Part of a small language model's weights.
Training: a variant of SOAP for these matrices, 101M tokens, 3086 steps.
Each number is 128 + 24 x the weight over the matrix's rms, rounded and kept within 0 to 255. Layers, rows and columns count from 0. Numbers have three digits each.

# layer 4 attention output (transposed), 128x128, rms 0.119, rows 14-31,45-63,77-95,109-127, columns 0-63
160150136141138149119135123133114100148133134113102116110150153132098137168125152096146141141137105142124136128095137137131140135113140122152114134175129105131135134180139104122144113136117099
125140129146123158138129139106130127155132143174139120133082117132158103131153132084141115121103159113097118083158142148135141113128109102119124109127114108142135159193151122111110119141106138
150076167097100156128116113137128172128144095117127111104177120140174104168150115125106119151140106096121165086114120128134102130134140145125125119151098154121164122139149164113139119117125131
139142146141166163108189102133100067152113098139131143146134158093157106120123140124141136120121094154134108138124125123077164127103108105146171159129138123141107123114099123133111122109132126
151149099140110114132129110111137142157110148131137148145115069139133114182093186145165119150103094125136150085122141177102136146158132118102121123132155112103119157146142149146126123142124054
121148166094139105105122097111151167091114104125128128184133115128104141151127134147156127086130157118137141164112131129126131138086142124160141087114114163095123123112102099121100109121148113
161124136136104124134152095118127119162126127120138156149129147102143126156115158090168120118104146100127108106168141153128136120102102117131154111160126150110105144096159105131085158131169154
121122122126081130101098162095148115178107176187134175118113139087143102114117144133146149132154168151184144162099154148118091094119106135099111106173097123139136099114116108144148124101170139
126174131100139105115113104095115116120107137120138130127122119139121119080146143141125126097108132102131128119098136119116103094133159121144160115105113166143132148120186117077121178136112143
135111141146134131154137129121113112127144151131159157095115147106128129132132149081154095119116147113137098093143139163131139122156151147131105174124090131134165151145117105164095121145146125
113140100171118125122164150127131131110124113123122126124155150125095126132105130181134136147116110154140114145151102142152105125124122120145109154127131176151133101097115141158139144076149134
148145137131128131186126084140119149094149159088114120161109097120108077116101076077092143144112181093145122163089139121130139093114110161133152129087125102146128128136156106117129130165124158
127115161095118121123142169136115153118116114108146147148144165116098160145080157136141136133132110160113120141153106120108140158124075097137098149116164090132134114142098095122146092112158143
134116125117130109152142128120096130141118118126148117079162157145114148135129138133137131112147145137105112112114160152108158120116106115124133130129144130150094111099099165134100119139121132
133087119146135157173140118078122105167121146108135132168109112207159126119117119064114135140095114124111152114119184166133115148149135150100107142165116122121125134083073167097153129131115083
120158129125165144112132112106138160139128139137115113128067148087133117110133125166128128136127147092105113122154150108126152118124105116118154136127141119166132158148105112124141143126093152
129140116121140151100116123166112137104083146127114150128121093144077094118079144128121143123128089133132125124126138121111122108143073096142132096198116105171127141130092123127099110150101128
144173106124134131114139121121121136135098139131111119167072107144113176141087144147134154110113129129135147125132119167114142157147117155172131106109111152150150125159128145100136148125134137
168121125125107136107164119109129134109099159163123181112104152106135112108131098073126123095170149157108074147118135114139173106137117110134124118138111146122112139093131114118157141098112129
103132107153110156101121137133107122154103106160105100105133108140144130119126138137164137096104113134113147123144105111136126084112122103168148117119100138120114119136125165165115106147096135
131124116123146117148149116137157153095103149111150168121114139108128127134093145133128138145168133153142098138140124103099115133127134100153126112135156169111106151081125113150167123182123119
075135071143132133126148163157144153149118153133092109177159146128134134135103126135130111128124143108163124136143130128134136123108143087131115091121146124092106086144154134136144094094145117
115164140107118092144125155159136152087130098134134160128129123149103100117129137154122116108128174129129147149126120105143155130116125141123108127088141126137113130108175155135128170176136101
126115143129122125126157131122139094134105117138090133110119132156180112115121128131115123135159124096139124131134105114156134110121135137149111089085087168101089137135128140166120105129125144
130098110116111105147126159141136095137147109140093092130170114118145139125125128123134085091169151118139156097108130135135124125148140148167125104128121124101116118146183149134145132108113128
117149128169109121083114147116082120148148174171107068132135139114164094135176115143164159133094116138143148138143206169135117121151133098174148154178128122137149126155163134167134111146105129
106131124152118099165112095111120150114150142112138124127130129110136086154128098149117153127125114147120085103128108109152110120170128133160122118117113122138145110131126124119113136135120152
091088097130153083129151117127132108104113153153135138089137143154148097139118133117162147122151119138149169145143115134116136145114113085162122168127138111134138106075131129130124133124134094
099121105120093113173137100140123118144203124124140101145147121179136124123153113135141163093137128152145172141135131133113153109151134073149143123115096124085118046178123114131156156083084128
152138115142110154082128124091134119133099116135105073139103126121110142123146141097111103098150126121114103120103105123138151163126150102103141120109125128111122100159133159105118092121093141
117114103154101099127172139138107140124122096094099112129154135186126125128152137171129102118105108145140105129156082107106122093135167116115129142095106138115082117124134174104117133108092084
158104139138143090113156117135128087123152170110112117114122094129163117142126137142135151142107099116117149144134126148164124088140142117133132094112096132117147118110112143127134107102142107
152122143115154148118132129106124151086156118094146129123117098125166106095135130122119118112122128108165123149122133124170109132116117124131171122119115110125114125154198106125132104180174115
110133128104074169080083128119134102161133099171106093082121124132151106133157127153104130141191106139140182125127130130124137127101139138143101142164138140159106140151148119141161104118109146
134098054148109143122131107142150093122155122151132102152203134120106087103112082116134141114119096139163170100125163147141119078129209122172126107110147107121121094134155140093166148079131074
118116112172141137100165137113157093112127119117113141126155150105167098140131118110145074144141155085129134097107129128146114136102155142127158089107153140075111141101181118104139114129140099
110113116146117126172152137120121108135083129132095157094090094150160123125137099128132122143098116122148107107112163099154145140109158090073156169091143149105107117124099141112129099132149150
112155081125087100128093140157135186103119107133153108145096141151100150132101172112125137102123180137103125108070152128134100099120153173159150116171095120146113162162177101165091132110168162
116155142161115019158131086088104153070179100076162172160136125094166176138143149136165105096128143123151117076091183124106146145106159103124126146199138147189105139119153155124153117103135164
139082178121114092119093152109113117078135137146102140104132156136106136109147154151123120129129112123143142110184155141167096154148142159114114154139102084121110095122138133098128127060118109
172164108117189148095091128116163109132145125129135152165111139119098079126117101143132127104154138151078093177131092150113130109147134114103077153100128120111140100141147147169105116186131135
112161113113111103157139128055118104117123142133083077115053097169111148167174131125101169113117101119117121108131140158161089115100092099119143119186065145120153135126160090107157130122140119
135117075071127093142166149133144137108093124111136139151148086126115133123150136128128081099080160140148121142103126115106183131158125088109144109115148101114102126126134146100102148071137124
162149112141095103140108126170082084082114120141169112159079114123119158139105133106124161144139105126133139047145180120137127127159144117124127174200128160146158117108082094153142134113103083
146142088153156108161134161093104118173143109150107157112082169093133095119112134130121151120120117122123144110136138091128125159088105173134130143147167081148170114132129157128090170113127114
103130108112072115126135105097106113148106128109131137136121159124081096100165149136093151111130091119112159148147079144168134104140125113177141129109177096118149158125181129140123097153161146
141111126139081255128109132153128103140155095115127133096146084093151147156057107108131151137077118129151178111146094122120143126133105118137109088100095104101151176120132164129143080150116142
132109146162127109091118134177155144102138125131143139074135155116114124086110133137098106134132139138122158132124137135101090089140120128183132145100145127102110119147124102180125140153139123
146062149131136097127096168179137153093104078146093165099117122146142110097162110090121113093130121108180183087163178082138054145148109166162175131149176140134100123128134142102098129115118132
138107144111082156140085137146138138092145086116168112130123145133128130142092147133137138100120116133115136104131140140144085151110123123104111102109127136154107101137143124100129154110135087
101153129125127137148079082179130099175155137082122129148125142142103066166149130146178116143129105131085155087104133097138110119108123121166129142167092109163132141132157091133132203082109120
129130115099043148129093181146111103114156094160133137128142144049168122129173120156137172177089152048115125141095081130082177126158162083109136150130164118128119121064146146123060125129131101
117129122176177221114104127107112122145131127074131105125127135114117150110122114124132130142102088126099142136162116129139155120120152129144161165104137130118122121125129109112101165127130136
140123171099125128118123113154106125139162092100140113116165099162125164164186110119138125092140131128091129117110106108126145174123132110063156192135086107108109113088106128098147080135164141
159126163140118055117171053117067152147196078097145103085097138127123111105121115112158151125163169114123167102180141095144097123147117199116161132098136193143131099105118141136140136133184126
159135144149144135061091140126122125168144135136178099092132158122166111086151122127135184122170106118091095061132051083096129114143177123129114110164140118163132096126124141159113166114104143
093163129138117116156140178085116100130085085163164121168141106110123109146084117120144121140114144140173135121130127120106104109108137123132117134120129143141152124136134107144146091073150151
123090134146123102102152111142134118116093146143112161148102125120109102172118125143134123154135113112134143115101179142133128123101124164124121130124132175133102166146070107170101171138137127
142143133154147118147137104106140088130156133155147091123128111116105106129113076140184163121127117151139148103076150154140172119098101148126159111129125124148125116164107128125104106084142101
136148116121119121158093109062182118079068104126139125158120108146085149122072120151141147092145095127168133128085146182110169117135142110116132110098166078119158136135095133123107163132126067
143128092113120035152104133127136168100134130118115094088136133131093146103126173156142109153123137093140117108089127137127102124131103175136135106178099118100127148132179141156131144135120113
115089114110110157128111124103126143108138108127080129117152091122146094121164112112119144140119140101125123141130143116101115111092121090147168114144125136086130122136124122096130106144094100
141117127134121185130148149113138116085112138120147076096189113150124091137098140131119128146129109119175067122152126105127129152158126090105140134167135137114158123078117132092143071168122147
109127110044141156142138126144134148133091128137124139129199090151092099134098139118119147118119140159138184100120081102097085134127148098082123089156114139120100111153143109122127122150104121
149114123114145145126152129110149136084123125121106124143104064128149133101097141111166091137136139092104124133168159120102136163144121137136137140053125162100123144148138128106074107146138077
138118146130131150159141096113147111146138104090138100153147113093116124133177092118111140112160115142152134119104135132114143154155139145115113161120117146131126095151089171131122076150119131
138138118162118135117152162123117174112095149139121117126110123125126125131156127151137123143141105106119094127129114089172141126075130122135158125123130145147092141132146132102097126163132103
146100154119081162142114090101117128134175132097158129084094120132109135152130175160166111169115098157184145111123150168127157116138098128136106160101114076113137152113126131128148136116131101
109118125122139093098112166105144097148134094148163160136111079100136101107106128109128100174160153127140154146125150102130150118133101118155152126078139111078155148115132107149170124104118144
110134112187083141171112098173155138141110127140130158159088106132175168132130096073106125100129109116102137118085177146105159128135133133151150151109125142156148130144141111150105169136166177
101125110137148089125129127130113102148125126136128174163143132127088135127124141122106124150109156175141149100144148116105123116141165106123097140141101114117138128098158100106158148116144105
146132113125132088110147185093134121101137179130150129149147161086129122180119113145158127116158121078144130166135083109116093123133093145128117151072182123130150116156141130130089168092107145
107133166132098087131139128119111144141104159153126160145125135128153118155179102129169114083137141147103121163156087115125098109112065126124103129137126141114107175123148120165088166102123109
108133111118112119147088162170121097138156105122124097157128134129140130114100065124136116115146122137107164145120137134137126137107109130130096115159097132115130118178128120148120080145120143
139124156129081194131121115152131105136152087130163097139138109111159073154075152126162148155115130128138129152133125135139100107143107099119117135148119111082103155123158119116105119131131131
# layer 4 attention value, 32x128, rms 0.108, rows 14-31, columns 0-63
085045144103170112122177147132145176136125092171148141126156129089144099102172100124130114123155110138161161120144126107130146123129147112188050144117086100135095143077121151111116152142119085
138191146133110123124129178116115112125110118162149109112143104118140135135149113129126088136131108117127148133161176089101142116120118129101131148088152127127150143128145116112137096093137137
111124162184128124154129117079174163143150145119152110157133166148101153104144092158173113100138130151114089145159142162148106132167106165125146146088130104150155133108171119119144135125168107
135127107104132141124128137102145105143147149160136156129179118148144138135089112127116098160066111119136132135119139133124168163115128112102090112105118165105127138133169149139106104150125119
141140110147159125146144144113135125111144136137166103171103118144127156126134087090116144100191142169139148136104117104112123120108166115154178168164110141135149091131072137116128141101141105
134135117169140099109117176102100100076200147088150149111165147130116078118113119108131145117103081116171144087093106158118117124164161137110143138133159111151097127116132179114094106116127118
123149136132161137093112156133146125120169105134152168131131151109119150062139087122139142153129086145142142143148147169149085124116176157080149116145154167115116071123110143136122154120121115
167143122119111120148151102087134112140109084128172119152131138137107114165079106159179135134122167146174122116190140133128105128136128154120132129158131144097116131132129147127151130109089116
128094103100074139138141134131114107130120095122157076154138115125145081093159168115141153137136134143086160126128149122119125139132137106084149116118135095152167105135107114131110111137096140
129093120129067133173163116146138093149150073156153107162139121151160125119116107124131142141099132107138131105144199123132170124151138116124113140098132140124074095127130178137138129126163111
112105103138149110146125087119104153101145129103114107122103098092167067121131148132080100167127150132131153128115137156092138093130142133118149103100180143134121122142089108150131117097130120
112118121141115145092152153173153112131160129154131108139140130123089078122117130174144096113107171171122137133115097125140108141113131086095127142123163123132128144142119183133093142101128123
124128140095137135139160129114138107124163114141121123117127117113135128127140153172111137165094103100116143099133134099183118096133119140146124173126130134115176152101085157131097156158097083
137122108105158152084105138112081101105087118127088112108159142125136159137108089121126145106149102111087098148113098100142112147090168123074105166101140139175164113136132126114165135106150098
124132165146131126155179084120116103115102133103115115087154127089110185143142125115147099138136164163143102123143121107143190156134154114134139158118127116094120091110097146108119127130128138
159133119122139193137147134152112104139161110116109144097131102112125129161142140103129128104106120190106136104083122121112056109170146154125148162122111105098123119083138164141190163161157114
123081138154119125128120138132104115125124096166160115130132094125127107168155117141127123100122116087126096145078115117123110145119103171089146088128109159093092154177144099122095159140125102
177098181119157088113120135096110116120139113128122131093116164135135158114167146118122124104153145102120169120153129145111081115101139167145121149141124158122124098171097159138131159127110094
# layer 4 MLP up, 512x128, rms 0.135, rows 0-60, columns 0-63
173156157141134109136114122151144129138149097134102155153146132139141144098135140107100098145126104087124117136119139145128152131156136141107143139122112125127104133159150126160082121153159105
172093162110122141145109128143094102153131156116149149155142177185141125127098124078105141075124142134118143161143121143113142134176126140135111176149114126135106103134093089173097177105137122
111118097116133130122120124138087163116111130147133122120110127131131124129090101132153105145089126155141130104140154113115120135130115156138130159057101045162153150093109116121128131124168120
154114139155158143139150122138128102128123122143106124135134107152178146147083142122117097118107166137147138070145115139130127152132114097148074112086109129141141128103142136145164137095129166
125109122118143093135093140139143146106118155154096115152109146112113127086098078128121082156127110083126111086072130136148114093122124135168144131131145150151105096169151147102094150103161145
114096115157162125101144127100068127108120098089164155158075089156121113104135115152096151128138114138141140139118153127136155111148109187143160120130124126137123122126111153118124077164153141
128105125134140114131153119090125123117134154106161119124120146129123139140144115141109155174130150160122096126106125174106126150091123134118137132138128126144128151116098125152137122131144130
162168140120131164128118114132129157170110108162154102142139125112147103084131129109145119140150130109133114103148119159119140114136140169151125111113109108100132121106142103121107171084130128
110099110143073111148128113128158123087138085174125115212157158123128123066104111143140137124161133141143152140121147096132088122146134105187150130125123134096146112097142152126157107137116121
105145141151119146149144082121142131094167143125156114061120107154126149140148104129168162091136149108074129170141125100077142113144096124131140170133110151090127149104134137180120162124105113
150134140103088155126094133132118139132131158119122132142108125130113157129124121164128151138091117094156070137103154153110117132109090126151114139125096166107156129110119112126140110148107112
158111136151124172140138122114148121122136127136152142114097085150118189154144100105091100113134108182109163153126093110106163107127136146087083133174101105144144079141140135070117156091141122
172145115135140174151150089083136074171106141142150108102140142114115156115143156147113148182158090144153119134140138121169063129161163073146136137194101100082146133084129109084169152128195135
154164078110122122162139147123170127128157147149079142112119148113091086129157096135102139107078159086137151103138144117097124114128102140098167128167170120122110125150157132147119158081139155
158082164094117160155120172167127147098132117190156157110123137110097152115137119123103115163079165151144133127133148120135144066164182137150139108066137134119135133089091105118123135115207101
127133153115138163119061142166128119112153151163123100089160149098167152112151085153149138135095144157096118164129144154122120136145119128108127175110069097110124126165158154095122085125102122
163092107102171136148120139108141090116134120128115132108167147129086115110152144127131156147106126092177109167088135166149115129111148117150127115098152134141121153167083100120142140141102072
122098110111141107114157143139131151145112159162124125150189144101094093068119121120124106115144147164111112107101115120165121119112159102170113125110114116137098127121125129139073124080096142
118134104172121133136094148108125123134136171111122113137143093135154109147084151091185131122152151126154108135104130129124070103114145159115145081137154095101146145116162126133124118124111147
120153123139124109116123134154128148086123151098134130114122109131132169122095108156141139119119144123122103104118146149148091123072108149134121112151102133143085115108117087153169141124153118
125118097080121136099142142140098135124142098129137125105106114106114115086058148122156155101148128130162069101171146146156177138136132145121156111105114140168111129137137167144133135083160122
138172120146138162111143107087111086115145096105176108124097161138143150107156153144114138123135179136095112091069120144129092108137115134124140105117135174123140153156174112126175141095102139
150127101147120133113126167139163135094160132080139160111124117169154130104164166109125092154136095097112094135138126149123171131113116152132148132121109134099078135143146081102154139125141186
096139102147129064104136140146168132147128110141060100135120097140123142136133173134142155170159118153144132113143114130112164150115115138087107153129114155125119114122143123084156162130095126
110097136164142143135109129173149112125125112117113119137145145107137125119127094144113136123104110119147130104142144141143109117106144120145096113122099083166135131095128149123136160114121111
123154143109122168138112131136153105102150146172143164113185127178100101125136119141168170115104107135120139139139097135154142135130091144145122110143165150102134129087116122071148124104117141
129112150144131095115143131165136129135129135108122120131137171124136143127132089134156120183106124102133124120106108123121144138113148157130140135143081132105109142119149146115172139139181147
129171139133139096132103109106108135093138118167108124142094095132145129144161125137124101119094148124138145109102132127110089129150117177098104147140124119127098098112111140117094112148140152
121133144140128112149127122110102106146141132160126144160139112104114121115124143126127141109138117148134128123123141099105117154111153137126138130159097167086127151087149139189101135110114134
113078105140128081121135120110175148121150152151142116109169146088189128135106119150109116115129113186139112102116165152176118131118119092150114117136118110128107136159125134113134128084120116
152145140149081136159146137094101117161138097163137059130147082135109103145106117112103128068106152140157122139137085147103128147161074119118101147099077135133143144132138115149093115126124168
098149095124107123118126117114165113114137125177136166099110123116145159125139115140135115178128150100123134179111147078098165181151112168133146134115116150140159154128137117180100111125106125
113156138142112114126142146087121127116145112122129157136084165169163125105159129091123128100174135182097157139140119140130106104119141172131152123114125095123111138124103151163115120187136091
115111130135098071159137117126113114126161144156145101111141128143097060100151143162136134166145079075133117115132106127167146145138131121143158163121104093162102109121117124181172129143188083
147086125115105108095152127122192118144122150091150142162150140138100144116139080121159148078128116123111095105109168155144126125130133182095116074144108118122158112143135100112126151125145117
121077131110146125161122100101141120127137114086116149098111082108133121135098135173133083117160142124135144140131101097109131107127151137152106078099147119108135077089149157131120134136164146
116116130142085115136107112112145145103113144147124098144155118110140138157136107124136148112131114106112143155122130104111140137137115130117133120160139181141111126098143142082104157115182152
155114137121117107166160097154107139116157096191122126156160131116127096126141128086147131129113159139114067130105136129168112126114168139094127131139152149128132149132154139125139130101132122
132101116122151122124128090104135134130146140130124144140117136151113147115115176148105171182103099148116098144121136174096093129151139106104138154133121148106122094103121124118147092159144101
164141094166164130125119121086143151125127146144145100131151152112145121118161122114099127146107118135101105131113135102114140084141146150147182155103112085112086139107163143096085159181151091
158152101136135141135105074081160116130147164077131172142182083111113081161141123104104147120112169139132116150163122123098100135158150129135127130084148111111113117178152106111191133131121119
139115124127111135137108095127132116119134075116147110096167093136114136144133122145110141143091131109190138113111142117125118127116122155151147124126134141107103082109137106150165160156115130
150124136132110164069114123121136175073118091106127159103106132128142139147113120145141112117137166104139126144151159083127152129097145161088142116157112119080081134134108086132130148120143135
188090126094131142136131176133144128104145114118131069138145128130094154149142125144129142158136143105122159138146115141169117129176125110126118124154125124117113142126108143132117112120107106
141149125156133117109177153086129150105103127129144106137147146118103116150136138175087154131129152138114155130131134114116132148193129132124099139157153092123172127047142116155122075089117119
173128176086124110132114129174100111102118127134138145116112125114127122139147111146154102085123146087137115114114140136142134169094143138123120133140164111130129149135088136134140119154139089
128175115139123157118145093093134118114122138146127158161151126114146146142132070141156153093115092148071135127146135123137156112135113155098096120148159139137195146169119117141124132069100160
102106097118097109138112124170128127129168095156136154139102123142130141118106161148143117126150121114118146124132149141115110108169140162135126110116168115154120107155150130134114104146153122
137128132142158155179154154188157099113121109135152125122106132118127086125091111108138120151117143163086124159160101150091144108136165117104134140143116127096159119113105123108135090128153108
109143117111157114179115099124138146131133130124101165097113104110109108098149122116132135175134196095141126134099145185125140146130134133121165105118133146149156110153146086152090146159115145
131131125097131117145112149099134123138160102123129130177118117138093098134160109129146110069138138117114113145137102150105150130107136150123146121132105136117147147140147130139135142098112075
144142112163124174115161131144124169121142127127200124110160096156139106128166117091106111147155131087135102153092078128088134127156136129078113139131147099095110136120159137113103163153134137
131155123101164150170084116095111123145165102140122108130158061112133130137152104076171154106097175150106115151071113124149111207147144146100117124144131133109120107107125097119120105106146139
134124135174113143098163146129159131119140132138088167117146095129138136127098141167090119097099141126110123076146093126078125171126139108119126145123146126123115161140123107095130187131120118
105116170121151118131089108147077120081101131118125106105118064162157134138146126145165159162148107133128139112114111129162139090131125116127105145057079123135114125123113154144139118107141158
112108085151139148176114117109152133171117161093136143133139120161147073132126150149091133120142168115120094156114155126119110128077139100077116161098085119166146131179090128087116147138139126
136156164112133148140170132185117150129108094150120138109157122108123089117148085108133121123120104119147107123089119149135129100152119111123126113164120155140151148112111083132139133113119127
133153107158090137094135135165119107172141124105109147121095162086140105106120122150138117115189113125109112106143148142107163131086148155090116143139112137113141179101169136131106106106145127
130139163166142120133098131104119128176166127110117114128150118127138142131150106137133153142098137108128150101104150121167159162110098143075134164109143112144142130136136109143096154115136110
157105161150153154126122126113088105121121108134127101102151121129127114118136096132118133107158139114139130114120179135147122105134137167129133092110166154130163128128105107127096139127137136
108190125124095187128137177114137121134196095083064121146120109129134144140141088159127132147101120141158109121109112128092137103134069122120118136110163109140092089083104138123138134131102118
# layer 4 MLP down (transposed), 512x128, rms 0.123, rows 0-59, columns 0-63
119131139142118098138133148108114138140129113110128117084121151137118133169111125094121148124160134172130148095127127143118079098097148108185139111112129118150127119118103132105111161139087164
104150094129151121123142088136115116121170100129147126122126146180097123122146111122107148141125122096111147136135173120155132124131099157136121136199129111176118106155105112119139112147141144
120107125119101081109131114147138117151153121144155123139151148145124097156126105125091110113120133118134182135123111081100134143145116107136184117083167128108094152094131150138139128138095141
093131146160142128148132104149120127122105103153120173140109179111148143168127102132146128089172183168102103110158127148099153132113086085145160128101142144130108132091135150065146131129108138
156113185098154116133136152144111130147118128121070156151079102118143135130131119122140136188118124128092156180156133110134120150112121123131101093110099090146118132119138052099114134115090178
110152106095127125134101116117135158116128114115041079171136108103116127147083140122101161146116104089111124165085184146115150100109091124119171098128131131144131113105144128094120171087144110
095121160155163158112106173145129160118110086125125108142144163134129138173145120110111094137137096124095144132156142127127133124113103126145132127137120119147116120135125131124099162155125097
112127150140164150138122146137134153168106144158142123153145108142097123114113137178120126100128104144086096169132141147118101161106151135148148154145137126149109124122139123157147159119116163
135137076134143148133152134141187117103183142143183130092117068117169151142151139134116106136153133142124130169164129127145120175148127130114111083137104140159104126121141104134108131132114176
088110145181137106104132130096090139131095115123131122119085132160136197115106107152147163153134193135120117112171119137130164135161073127081123102104129129119137160123102124136166161093128125
073141153097153150153140100167100140130104087121103108097101121107145136151139102120119117151129097147087114088127135138158148133147123106154120122115116105091092087143180134154122119119104120
141176117122128120087140112103152132118123134136093134175121126139113110148151119153133095083178120136124178096154141176104094120126166080110106146061143103105162144135136128130120138088086138
108159107147147116166113153143125111132122091127138134141147136087086136139117147175129133080122129125107151103158146147151131092138130094093144146180134087106128139127172110112162136148123147
068094139088118109165156116137151145119131138140141141157116099129072102092109113135117142125068120114135133148151123112146133122135138165137110130112094122160113170101147167149074133149198140
131139152107109170080149159148108112121178103166097116144091135112125093159152096115124138133142114139097109104134112125149058102199109078170148125129124116112139125123121103141139161124153170
146149113146060182115143110136130169157146131146111133121085135114115082146125153135130137135139132087116148108106134145147139135142127145086111067151103132114126141137126129174091164105136119
132092193099114139130114140191148141153149153115155168106142106142079119084112103113162141142089157150153090113064117115124134118130149163133079128128099144170123160123091173113115161122164090
164123111145144107173131135130146110131120165068144099134125109124100096097130159117093080145135121071126163113119093115182071139130116125127102154088158143106126098131157170092134089124112118
110105137139129106122157088156126101123094142149102129075102161126147171111128118181090124148095108159109145126110114152140135148070124134146153133151071138135186179123141167108145125161171121
128123131124119143108080106126129152148156134103144126164110126155162168089151151149121093144161096125115134107064125119137122142141109130125090144135152106109090099150177099119093122153086112
110103126100094143144093143117181114154087130078137169147142109141101137142153110135141132153100109130140121153105140117125132109107084146107126111124141134078157148126078073133097151156127103
118128087194167147136140155131097137159140102117118137100122113093100119117158132136129126084115159144123135124163129166135121151156118128077139135080114083140123125112104123103176119158123150
086144125144115118123122122076101146158149120148152130160139155102136087128096089127112141108130161130096146115103112129110108135158134140115117078127150126140107114166126153180128135157120090
164167138129090085162138072133114138097135094138102175151148140091103107168139087131074139144141142118190081100118141131137092136139104081090120125095112108157115134121150125113130143181133161
093129139103111101164153173134089132126142150140122151148131091142120108127118164154133173116136128131109112106110099143095132171164106159112143159094098123125130112125124118103118091121153172
108164134085141117138129125178170158138133100114146166134145153144111080146130149155152179116168131155163106183152090080106102150130145130119142134124130128176124116154157104128142166122110129
104144111117138147099096136077113138103119125120095122167104103146106116148125118118133121113130139153108144119147133160078140125160107115145143123106130126140155113155146110142121099120120124
134113099135143145083143153140098118146106093138166135135138126140079131087118148120124151118141146125142102117160163128141120138162106125098154169142090094129098131111142184172112101130112128
104105139128155139130129164128151165133078160142121104183130124101152147107140127134138123138134111149104132152090135164126128128127154152096139162150141126174142103100109127155149107156153103
140150107144120154119157141151154118146133119170153112166139137116132122139174152087163116129131123164138113138114122138127127103154117127129129128151176109123117116147120130100158111111122102
103109151119143170096117117178179150083129112144118147166120117111149137150093139074150129155168110121138125129144148161139095111138071111108109114117126142163162098164109090178154154121140126
155151147170129131136121133118112140089145127147147147153177150076123114122141125153128083159133110106080152097121136085164132103105108176135153126108106119161152126171128143181137176169170159
125137104145160142126131100110102166149114141148141105123161067092129106120131177158109110074098126124150113145131157123142120138152112128118123089123116085167140129106106100077103139132110126
130152137113153144142166136133099166200112134121075158171151114149155160134146129142116116101118118155091139058150141081115189114103144143128098107105165136140128077089173129148138073106136152
078115129114151086138114149144092154126128137124130142128105171160128129129115148152081118169133125136172144192189135101169168127134129081161103162111101131119158145097113186129134175151115156
139152126127137134157128136183160119137165131151150107117171178125128091120138120108141149150132112116128113109139128118126165113115102137112141174160107156116126110159124144184162154149143132
133097164142123119149143136110158121126144114102113121075083115139132101114133158146111125080129130122118117123135141113172123105114121154128069157121102128114104110123163086110132141113150113
106123101099161149138130134120134139168127090126108116124133121124154145145107115161184125122139077131109113116133141148176136135144151097135133163150114085117129144149111104158137100149125109
109139142088122102106105131163171120125141096129138140100100104115110130122135102171095102099079120130099108145119148108136109160113103119134113106135122133135111113173126094177158140172124096
112130156112115113123137163120132133150084126105103141158081145117147094151117122114123170101089108141137102151092158105148129142140073122109124081122125132105163128100107126170133108121125133
060141163111148136140111109107113072129117112119120145175141108132151107134100089111097172148137122154088104158154113095075090109120133131149140086061123182111111129168123108119148132081108173
184123160110138089123129128098096124155107105058102128135087112164091121100097100143146125094104128174100146162125123111123113133136110094102113133118134143178094094078140113125131097137139138
144091093163099185073121063149139142123102110168145156121078119142158082127168140168117137104150152141111146125142155105143162089117151172131098140158160148148086101154087115101129103121160132
127117098178097176127112137148135141134143129112127124102133100133114137123132163160110113114133143094147109141201138107140141171137141116163138135086140153118158116114148116127144092082187122
141107133137124088099114155141107138105136180126128092129096089109137115125120150103158105184116071101126133102107143123125132099113080126150105102099088087100099155115124150139142121135101133
091150141073122146112120090114124123145132154103115147134147114153168130116116119142095080108165131129177142147130116113108143152137105114139135142146090132123166107077122121076132156129095157
116107121125093104148143130143114139137133126152140132092150133104138072154109125104098122114123143124168164130106143099090150144143091108140112148136098123081092114170141124116120123155108121
129115109155101136136111142139162128119109161107112140117117109136122107172136126125105101100085124114097136108129125146157166128143100111152125157132156129154131132109127111074103146096118142
117175139127172109132095129109101101114108181139100100116124154133122105168147137140133116163110141108112134136117149167101151146121167150112126130115145103101097107170121123127127098177132150
089149123155092118092136138129101132141090135135121114150129154167107107142093127128084163102164119111122096154153104089136126142121131122103123093150132124135139120101134136103125092096154135
103154141131130139133149143177160122129160129113142148111119103119123146119121136132134124129094138135116161144123136115169138105091134141118106127150103092122123111186077128161108123159144148
101186126132127119092158146150146125116126125117135133114103143087123140124126141103141158112150142149123128118159119125126103181113112122173130105124127134157077160088123165120160106149115104
155166160103126133143121137182124130119126130118141156124105125124138125124134134116150126123123103137130106055104079193148175089155084142098117117159140110136111130150090120141098161151118135
108127119135097122112142125151118144098123082116064109139126115161125137152140106068120111138164128144144172122146128115148128137163130141136145097165143102172104148128137152134116122139128125
137108137128099166109078087140114086107121142144123161154118173109087133116150120120098115136114142047138168108129134141107092121092104121148138130133079132182132102137173151122154122153121116
111081095113128134129131117111148128143124112095181128127058178118165149113088159097114126142141150132138130144143141145167117183079158100106123133177137121123101167087115119120133130122135142
148084126159152163081113112135134143172114166122119072123180110128138140151119107151148128108089130121099162120119098131103103135107167150092139136139124087132155117131110111143154120145155115
180134090161096087172120130187157128128139148156169119152101118151123131123109108145150124166144147123130118111167121145046149135096122100125128128122169120152110186139136135138131076101117124
150142106115141134125156185157142105146096138086104112137092149193152151126139145112139130111148133081160123129109086150125141127166180122152115125142146101100113147124104103120138144132149142
093119107091177113107139093166138107135123117130147132124120097109155139119118120132151108116123131112063157157127131090133128145137110151151176172133157126120140159162155138148148121120111131